config = dict(
    activation='squared_relu',
    norm_eps=1e-05,
    tie_embeddings=True,
    parallel_block=False,
    init_std_o=0.0513,
    init_std_down=0.0591,
    schedule='wsd',
    seq_len=2048,
)
Each number is 128 + 24 x the weight over its row's rms, rounded and kept within 0 to 255. Layers, rows and columns count from 0. Numbers have three digits each. The size before them is the row's rms in percent of the matrix's.

# up: layer 5 MLP up, 1024x256, rms 0.0591, rows 638-662, columns 128-255
# down: layer 5 MLP down (transposed), 1024x256, rms 0.0591, rows 638-661, columns 128-255
up638 102:107092151167141106140101150159138134107113192156148162146154118124144093100120156119144107104146088109150146119148133143147093141128124144131106151121135137129092091083119133130121120105125143134146136117141135149098087111114121121152151137119146169102147102115142131112170159127089122139149086095104153142166090161133099116153111150114162121167100056193117138113082118111100128144133
down638 100:128087101120070147143099126111163129102168150141115171139108139115138178125197168145133105112135135120116145095123109163168115124135117131128146109116158068126088121134126144080128094132149189121099110133174117117102105088163107124134149107164148147124136141071136178124153107140114138137100135092115127171117134151166127102120133155130090134130137149146126140107121162140132139140101
up639 098:140168163114141113165134143137139125123125155174110132122139136149169137093170121137178130150158145153158163131140137143112133119138160107096093105140104147176150137110120106118112126127162132152069161119130124122106129156132134113155150121115124094131163131154107146082101169182099120180117169171117120100111138135138123128140122141124105075138127135109075107136135126147133117152134
down639 101:113150113120124147129153164137116099115129085131133138067102139168126088117152153118156094132141148144120125137100153136108150070124130155124146117136115113136109133110139118078111167139084154097111164119154114146141170124097084105143121125104168118116120133139093090073096139102119113137108136153168149112103117117074167126147126094124133145089140067099115098140147132099117121164113
up640 103:115187146134098136134091119106094114130126116147097087154135108112088162099150167117126112148093188148141113184071140094146079138135089131111172130115170101101088109066105157125131115120141170115090100132107124127145143131119125106124177121134130076121137129151165132124131134123126081130139147170101111130146118147120125110126153117145123103101139094186172116088130088131163105115144
down640 107:138175109131103178137144140148080112114153088154099181142088145123128138114154087116064131100099123139081087092092136158099156118126130142157079093106111098134151103178135126127148147116152145152155129126102144166092105094125122124133134155099167133104080152165089071085099141184116127161128128143118130123123170145135120142129121145085108155127116123100149124152126101136110137077122
up641 105:127128108145073125128146080115110110138138151133102091162075134138138120085155162079141104133153151100118151153162071112125134145176119093106141167120153113155160136146177124124108085129119142150156126144154109149113168161144168156132112119131113131115108112119140133134118137143106092103163142118065147157106111164121166137100138148131175143124105114127125123133126102079135142073099
down641 109:138109134151122137081163153137111139151115110151142142153122104145121120132150139146140148155170134121125101141118104086138131127087145120139159072133123085156125136112129129174137107101181149152131140162137031135145138123150146138123140153143141152128125095163072173118124152133123162128137151117131145127119125203110107114119156088130141132085149123121129139173137142148119137070111
up642 110:108058122111122088135121157173153091138157174132059110104101164123103138136112146128111126148177115143143150122169100139130135100121131130127114167105124146104118135182123126143108119106103153117148144103102135133132155113120142137140132164110162131063120101119127141121138105103154106174133148147095160132152143118097140131137133138150118148126121107133096111130110171101118124130135
down642 110:138100138105157159139080144111137102152132107126129135158127165069127106083168063144143118104193149128120150142117142095126134133094141140113134123129137093138125113082095135161120130124136093148143121146115124112094132117106109148138140109149144140114192089159117126162137126130178142140109127110113139136133130107099138120106152101135142145119123138134141132141169114123125143111094
up643 101:159096120130143162133114133103092106140147137147151122192112093139096129102130105115113112144137137130120147108122115109131090106130121130082131116110164128117114130119199143146110107109132112156151108155150144089116144175129166098152099121142133126132128098169167111134119152127118130110084122131123116141088115138136127127104133129159120196161116159144141098176113127100087128121117
down643 096:164121135124125100113149164165137120121124147140125093110166127151110180101116150109122142133107130149148118145178134164110141120134129097145152171133118153112091138160163096124100160143133172101143185102094149126143138110079083087134115121116154137099131182124152110129122133131176149111098093153095124138169154142108105163150081158170098090134173117140137138129184120141131145168158
up644 092:114122120126126108140173135112096112159128151139149120129105110141098111138147135123177175118100186070140106175096120146133120109151112107132132155127082099125152132142105126077117112118149128157130123111162136113109111167149156095106127160162141115136126124097125141171141124107147141103116122081103112134086139171085175142152087108120131092177088095135126130137091145138128134109114
down644 091:111119128157120152137162125132121159105159135136118128099155154108109120088130132179111103102151137115061102100137159079135110159136132103150193131135124149163112149159125124150150134117097145119128156120116105135112133156144131133120122065114135121164085122134130149142154132131118148189132135137138103137129113117159112086121108162137123119141130122130143116130130133175089127158149
up645 107:097147120123126144112122096140124081114166098182082122154127147167124159084115098097129172103166105081132098124120200094143086117093137108122096141131160122102139160120096069177085161169120149124106134130167120123144146147118118131170096132136070113130132140126134126107128117133132135131118147098082111110075166111113147100164087159156094172126145125130123106108111169103114129140085
down645 103:144147146160130142120115111124084167074103134109096132123136136113153136113120165143114129111126131086108082141140086189115173136126164149143119072116131114167150157137115094157130117126130124128116116135156119154099158088106149087134144119116072145109109152077101108124141105119127171107175099094135110172163147134118095151120137126177110108061118151156152152104151162115133152104126
up646 095:105143101140128161109130129115135143119152138158124087166086122152126159127114174098122165144129123139148119139123125125147162130132102123101132160175093093102130134145149152110190129113111133141119110130115170104162127117147122097144159106127123125106074119164129150125142175097128118125132102090124156119123148138135125144169136148102164160173136136148107152098109138108126096096148
down646 095:153126119135142127149154108093125117115161126150126160155149147124138099158152077103131091116112151153116090136175119120101094122160165129149168165134127138110163101084120095133098129130167119137117115133086121127186131124098167091140092155148126096126136123166107143113144122152118132120094121148154163113165107110121150128152163154133120146157116096183127090124099121113150137122160
up647 107:140135119134120141151137054107107101121099096187131087174100160105145114177126142113100133135122163159113134145134181147133137119138079113125122139094097140147137123173121134082139120140162154110147140103126149106134089172170166157122154148141103116135136112144118160117153133111131136125151127101128122103097111094157140093161127131063133095150102123147141146101116116095168122104148
down647 106:134082121113134065110102121163150154092103140124085104089133106130118160090107133106090124107130171169131143177131157111131128163126141157099126141125148129112097124111089162125148113104107107092163106134147109115150119180115136151154161104133151097151156141123095106130128130101156144099129122151160143177167106140110120148115086151118119104117135112088134128139135107146154071099119
up648 112:102109137130166116131123146146178103127128130139143170134097099153117133145144101101123127182121154144145136087142157142064112118153123131161123130139121093139122189094135094146151113061124137093136158109110130168124144080155149128106121128130180079054104150121219170149138158145125120136147117114106158104110136150129108134129173153158124170122115099137092138149138130113121141100081
down648 105:137119110156146098145161140104147102152122123138081095114154143081105140153164155125142098160153085126135111117148158124132123109152071154156116167145074115108126158130082088089091121110138125108138138113144138145134120135150159120145151151067074144163148114096110145092137128130102144151131076169161143110138143129112087111142177145122174113168120117115122169136129074134127120158151
up649 076:094106143119150121108084116112086124105118137169138144162150089125097133109094151121106171137151131126110138144104123154132136122151122138162123101154111138147115157128128128154158122111143135124109136147106136161127120105089149134151144107158118110107147128111078091099121079099139158113110168109145128098096101092140110089120098116118133113117138122203149142119163155077118133115148
down649 065:129113123081113107113164128114104152160113079108108144122100091156142146086141139146120140127178138128111105127168096091102092142161103131154103155139128124102145139108126136103111114129142143149127162081123112113126135074113132104118076150104105107155135139128141135099121116097120108154118121141112087095118128120109120070133105113084094127131091076125150086103132137106123119146128
up650 099:127099149104114087142128108156110123150123183119088127121142105116151147170092154080146111108115153108150101163142142129122167141105155134165126135170163155145137150143098093140145160127129111154155097133097135164135121158125152157023169127163090098171172082198098151128116138129118119128098119150118127154115071139135095163130104115108158130136119152136130132144108145123094161093098
down650 101:137132117148125106149147120136110177086073108155202144166115123152094158125097169124122102121132150094053139116193113072135130129112132112102151136140124154126125099153133107140133174146161129096132098143144118108142117136137121150148139152163161144112077118094124125139131142090141146137179109187115105105151140141120139151135093128102129118149098108130130138140089116134107102128124
up651 098:144145106122136155136106148139118098125143107127127076136118109156132135077154143116143115098140101151180080140102104140143114149152095145137121100160115133107127102119097123087140118139096138100125186098096158129121137100134096178111086115104099149107173092163154144124138109135124146131144144139125105123120076128119104131123135134115144066142145146119122101125193192122072176147139
down651 100:133146142123137118101110123120135151107118117111063138161113128143140126148139170127121092153095170128145141095133149152167142143112123117170138133093116147119102151116119142180127105168153102119164138114130165119135161160100076125111142128127137102156110116076155045177108123150125088129111167102127109153133140106139155105099144155113146157114146159112120104152081132115157086135112
up652 095:141126112109141117106123122064125127138107108131147138165072126117158119126135160132097111108122109131135145085099135158155121109160101127159126091101129156091103080145104103085138111070092139125151115136144139131130156135114117101150120168126098144165155125134159099167140119105147148128098129143113170135154097130153160114128109113148092114167129149145171129141144114119119118114164
down652 098:113105112111130119168113123146144135129092168118140150104098138119114104101135124128174161084162122128108127141127139136131089118131166092153110120145116087122105107119172173148128080104111141154140091127128116141114098106138113159114148147134145156108049114126111130101145140129093121109111120141133122144119137131132110125134159128121126113141118107130093089150112134080174127152160
up653 101:084074165116175122131134128102134148141108147157120111178127129125086159178111152110134181139127066100163140120118143129151112148157121105113122112149161161192138142122110121155135127091131116093132172146105111085145132116151119141148135141116117126118122162118102136171105135157119112118122123069143159120117143142107092135142149136130115110124140107157105110170095135164127075147120
down653 103:129140095118100154112116111136138123164136139111154130151120153164112167204161103100146100134109088123137140082124135107140160114140109139154142131128132101101116054163123133155093156177135131127086129097141137149121136114068127118122125144066168158097175129115142085100140097130136132118154129135185119104124151116125154122143136164129157120107116163097115141113153154098144151135108
up654 101:135138102108128164155145122132128165125186120107177166145119132091146104140114123124138125109122120067107162063164117168124146117154124156152112155143145088155131097120150126149134097131095125124096124116118136152143126140147135134129096088112137139095153110126117136121076125107134137099125086154106143095182111120136111148113115147120095111143169084073160104114131153114124135111130
down654 100:114090073113076130190154123115179108154141182136131141117115134175165099126125108099116108134134118097141112129127103124140148142104116115091162124149123126132145140124155161151129144097123117074135102135166148141142123137126110113122127135105117096131146147115154130126111119125134160133125128132137144142096181121124158126152121095135112174101080193120129109127102116131142091139144
up655 098:135114091115109153124099128118146135118121151147119090134153121127129178102126145128169137105142148096103098119093125108112141156142120127144098125106127174151128113130134141168126085153151088166129103154130134142141099141128142150136172143094128142120115103082109138117082155133145101131130109096121123147125128099148110130107112128115092163096140083169142117137172182100144127133146
down655 100:111136122103111110128099116121108089170114145136136149088133116117131139155112122120115157142125189117121135149118175110129109135137136152174125169156148118152111093147115158133114118136111165143098165180132146139121130132120113118105115090123128120128139081116146114161138083120165119100144108113143154119105143134156132128102108100138117090087165116164088069137134151129162137146157
up656 100:122106080097118079100107095112148129109129105130139128159167087081116121134143118072119105121092111098113134180132106145131111135121096130136115123168139114123113073172078109140087131175093148094142154106125110118078067141166141128120162120094133116125115096123128149126130123102154151109129108114125076136156136107112162100149155106111129097142144158119153117126133092123142138086121
down656 093:144123104170140141116105073108112138103116127148094139164129142136143128136143147165151162113137091131105094133094108149116104112130109143131116099105113192131146124108105139154101102190170154104132078116153123092110127126123140124130099125138142100150092103107143134128148121106164146121187094133142157112116110147150146119124141148118134147149149073164093060085152136157145086140093
up657 098:120095107141125126144136086109158181145142144125116144109094120120103122139134147127099079127134119121155177080141133176132112131118093108114174102107094162100071158132207128143142112139108148100141126135157163154116173160089105110165143083104154120126176089108161134131109160099174091114117126097132089105140127129129149157113132134099167112118144101122128166141085136113096122117129
down657 107:095122141104147138143139142134115132149136100158117146114116123148142126127091167130132110104109130147111140175138140134180152137135176125141139108112073091091138157157110162135148154130126097152105143142155110142141090142099160115144141120061105140114157076124133117161113114105162138137178138120134109135115101111150131134105107132100178182114128132147117175128153117126131190117101
up658 104:143160126140126119123139101171117101168131173135147113112127093097100187160157088124115085136179172131139078097118153123132142099153125102162083122094149139111148165117108127141116135113150124101127142173086120104134096152131134159141128122139129154153121128094166165145119117103087160125121129147126193117085119106133127103126123126116108115132112128115128156122135115082098118112126
down658 104:092115150134163182146118105161146090092119129136138120144174126118177145082107124098114119113115110108127110098103149106091138112102132118141101118138135119138124126180144143138138088155132124155134119159138129105128145128123109118139089136117110128152125136122127161126123110123168166136155143144080132133112110116138144151120175149117131118114095111160153126141138163129115150160071
up659 094:140109107131074149135149172153147112136082084144147128124067165097160090133185146160144133125126117137152116112150158148153114110131111159131129131118124100139110170156111152140119122114134136103119111144157120138135147176138103136142102132127138136175093162129123123142123152130149119144102158061101152105098123130170119109130118107165171111139128108130142072175166116107146112117120
down659 102:080125109130181149103133098078154116135145127142104153157128138134106116155144100152113119125131145115117122135132142150108154127122149122096142129121147089121070109149169137122118118140141161091117112130108126089110148116111110178161146157149120093154169118118128144166149112133100152100116078138124128116105103112105161129084120144139131198166121156157154089124169134125131106135175
up660 115:111151153156107125172135119106106100142141118133110144145123157110138093146106138168150116145103139158150106137126093124134170116104096115136123104127130143118152078131130122140124170154145126116137088105124102161108118101101149134177115103168102106074101138138147097132111167120144130093052146110150099096102098158193126082118147157139129145137155112123149134128137139101150154091111
down660 103:120153097126161095107077120154122150096102113149117110158141139097169101143147135084121126129141116119094144093116154136190139128130120194128139103099129132109103107100115144167124141102123073107125139095103104142120162135105129117138112077160103111112161096123088090142161130123078118113130115121143132126121131087166151143125116169117091102142130103112109127138115120130121128058133
up661 098:136109136087183100153148160099133139167110144107119144120111125126095135109121173132122108119143110114134087114092147155139122089123089085133094158122094098115141105133118148113100135121121117142122163093120132136140154109159187114079089111121126109108103094152126132133127147132114143122080116142125103112144135120135158129135147147106108063099133175163120114144117102137128155136158
down661 109:112122152075121106118152098127134133152151146092133115149110146135140099125128153163169185167125145150143117175136149149147078118104120034104117080115145101131127166139136158143083096116121102170128126129127127114113116116121165153150134158106110129138130141141131128152171121113104153155122156123127094092095191130112117120128103149118148153128109161097161166179173109147118129134121
up662 104:100097120163100087155137109133148125129138155097104078162118135118160132124120098150108138121155189117117144144133118136151113079151143145148140143187134175135112121107180119134112165098129121120123134113094141132119145112159120148124107092153108103178148133113146112116137080137166129132124093136122087100079144114145157164129187177091103101166108151135132168129112111137126145166112